Weights of a small GPT-style language model, trained from scratch on English Wikipedia.
Training: a variant of SOAP for these matrices, 105M tokens, 6397 steps.
Each number is 50 + 12 x the weight over its row's rms, rounded and kept within 0 to 99. Layers, rows and columns count from 0. The size before them is the row's rms in percent of the matrix's.

# layer 11 MLP down (transposed), 640x160, rms 0.234, rows 203-211, columns 0-79
102:58 52 39 52 47 50 43 43 59 58 71 45 44 47 54 63 79 39 51 54 46 50 71 35 70 52 51 36 45 52 47 36 44 47 61 32 55 78 73 65 41 54 50 56 37 36 45 47 39 43 57 62 31 40 79 33 38 51 57 39 52 48 55 48 54 64 45 49 70 45 69 65 25 78 46 70 40 48 50 64
109:36 53 41 67 56 38 74 53 29 30 65 45 34 60 55 44 56 57 49 65 45 61 36 53 56 60 67 59 49 40 56 45 55 55 48 44 54 40 65 58 45 33 31 57 41 37 43 45 64 66 41 26 51 49 56 56 56 40 61 45 43 78 44 74 40 68 34 33 70 50 39 51 59 57 61 36 46 26 48 49
110:48 42 45 23 55 55 68 50 53 43 55 52 28 53 49 55 42 41 68 58 58 49 50 37 49 27 66 64 70 47 52 63 33 53 61 63 49 45 32 48 35 60 49 42 43 53 39 51 51 59 44 52 77 32 58 48 58 36 48 65 58 72 53 18 42 70 35 60 69 47 88 36 57 45 61 35 56 34 50 51
102:52 55 45 63 59 50 51 49 42 57 53 63 50 28 45 50 34 75 36 26 50 71 40 43 48 45 62 59 38 41 79 39 54 48 73 37 71 58 52 55 46 52 54 54 43 64 37 49 49 49 45 39 60 43 39 43 58 61 53 50 66 56 46 13 74 57 45 28 29 38 35 74 55 35 38 61 51 36 46 48
095:50 37 48 54 52 51 53 44 32 55 54 46 60 62 38 42 52 48 50 51 82 40 40 50 62 48 32 38 55 37 53 23 35 57 56 39 53 42 56 49 59 56 73 55 56 53 60 43 78 43 49 83 44 46 47 51 61 37 63 37 58 49 50 40 58 48 39 66 47 43 52 58 32 49 67 79 49 65 55 64
105:37 59 47 56 58 62 30 47 67 35 47 53 59 56 65 62 52 60 47 48 32 57 73 38 50 59 52 71 59 39 57 60 50 70 40 58 51 52 64 39 47 37 56 39 35 44 40 38 79 54 66 29 44 42 43 70 69 43 46 39 47 38 36 51 48 60 42 66 46 44 43 40 72 39 83 43 56 37 57 35
107:60 41 54 42 59 36 72 43 75 44 44 52 49 59 41 73 51 62 45 44 47 50 36 49 48 43 44 69 41 45 59 56 41 52 40 44 56 27 58 33 51 43 57 35 52 47 80 48 51 47 32 58 41 69 51 41 41 69 24 60 62 49 58 35 62 76 44 33 24 47 57 73 58 51 45 45 40 47 67 50
101:46 54 60 53 50 73 45 45 45 59 55 71 37 48 72 63 40 63 53 58 66 70 74 40 57 40 60 57 62 57 46 50 48 46 40 33 67 57 39 57 47 41 40 71 40 34 23 48 65 50 42 58 36 31 39 51 62 39 42 44 51 56 62 44 55 48 59 42 62 52 39 62 44 58 39 59 62 44 63 45
097:56 53 56 47 63 54 48 39 41 39 44 56 48 20 53 33 59 35 59 54 61 52 68 39 46 40 56 42 62 44 55 49 50 47 41 30 30 41 59 54 42 42 53 79 63 34 58 40 36 39 50 60 32 51 41 82 53 32 32 49 58 44 49 26 49 51 54 39 56 34 43 51 44 30 41 57 25 41 47 48
# layer 11 MLP up, 640x160, rms 0.223, rows 204-211, columns 0-79
110:44 56 46 67 41 50 50 62 32 46 44 28 52 35 68 38 36 60 61 61 32 29 28 40 59 51 52 50 50 53 66 46 54 29 39 56 59 78 57 52 45 48 39 53 47 34 55 46 44 45 66 52 83 44 48 69 47 37 36 58 55 49 54 46 56 51 43 61 84 51 51 58 40 35 62 53 38 52 63 37
101:44 71 54 54 56 63 58 59 42 45 62 33 36 49 41 56 29 64 48 19 62 64 55 45 39 26 59 40 53 48 48 40 50 31 27 67 59 49 56 51 32 56 37 44 42 61 51 52 33 50 63 50 47 36 51 60 44 40 42 40 51 39 32 49 37 58 44 62 56 53 62 56 47 72 60 40 51 33 25 30
097:52 59 64 63 65 47 56 77 45 41 41 51 48 25 62 65 53 63 49 44 58 51 52 41 43 65 42 41 62 55 44 50 67 49 64 36 38 43 40 31 40 63 54 51 32 55 71 61 54 52 52 43 62 65 60 75 77 29 66 72 59 51 69 57 63 41 55 69 61 27 53 40 59 45 32 55 36 51 47 41
098:36 41 50 46 48 46 54 48 26 64 44 71 44 49 59 13 29 59 58 61 52 42 43 61 70 48 50 58 32 64 22 65 52 50 57 39 37 59 47 54 59 75 57 49 69 39 35 36 48 41 47 61 66 46 41 42 30 46 61 51 53 36 62 49 50 60 64 43 52 43 48 42 60 45 34 38 67 50 47 55
099:32 26 52 28 45 54 57 66 43 48 52 54 57 55 45 56 42 37 33 48 58 42 52 38 31 44 44 39 46 38 39 38 26 62 38 46 43 27 40 53 43 57 66 50 65 64 42 64 78 40 62 38 60 42 51 66 44 34 56 54 60 44 51 31 47 50 76 65 34 42 32 53 52 58 55 61 40 60 53 43
110:40 65 52 62 47 65 75 45 57 51 47 60 40 50 83 59 63 50 39 34 48 38 43 72 53 33 70 78 59 29 53 45 44 51 57 62 49 23 53 50 33 41 41 63 54 35 36 34 57 48 50 48 24 44 43 52 61 55 35 34 46 33 48 34 46 65 51 48 55 39 60 57 52 45 49 75 78 42 37 51
102:46 51 52 51 80 56 44 45 55 49 66 54 60 47 32 34 49 53 52 58 32 60 38 55 52 36 57 55 41 41 35 53 51 44 35 38 26 42 49 91 46 52 56 44 41 50 44 46 44 31 57 67 57 58 44 53 45 51 54 65 78 48 36 33 55 34 56 40 78 38 38 29 77 34 55 73 58 40 54 47
100:62 53 42 19 41 59 50 59 53 54 47 62 45 35 58 63 44 56 61 49 50 45 48 46 61 64 34 48 45 37 14 67 51 39 45 50 66 55 50 33 42 54 53 64 68 57 55 44 57 27 59 32 50 50 50 57 52 41 59 79 47 13 51 61 49 47 33 47 54 64 33 53 62 59 43 52 73 28 46 58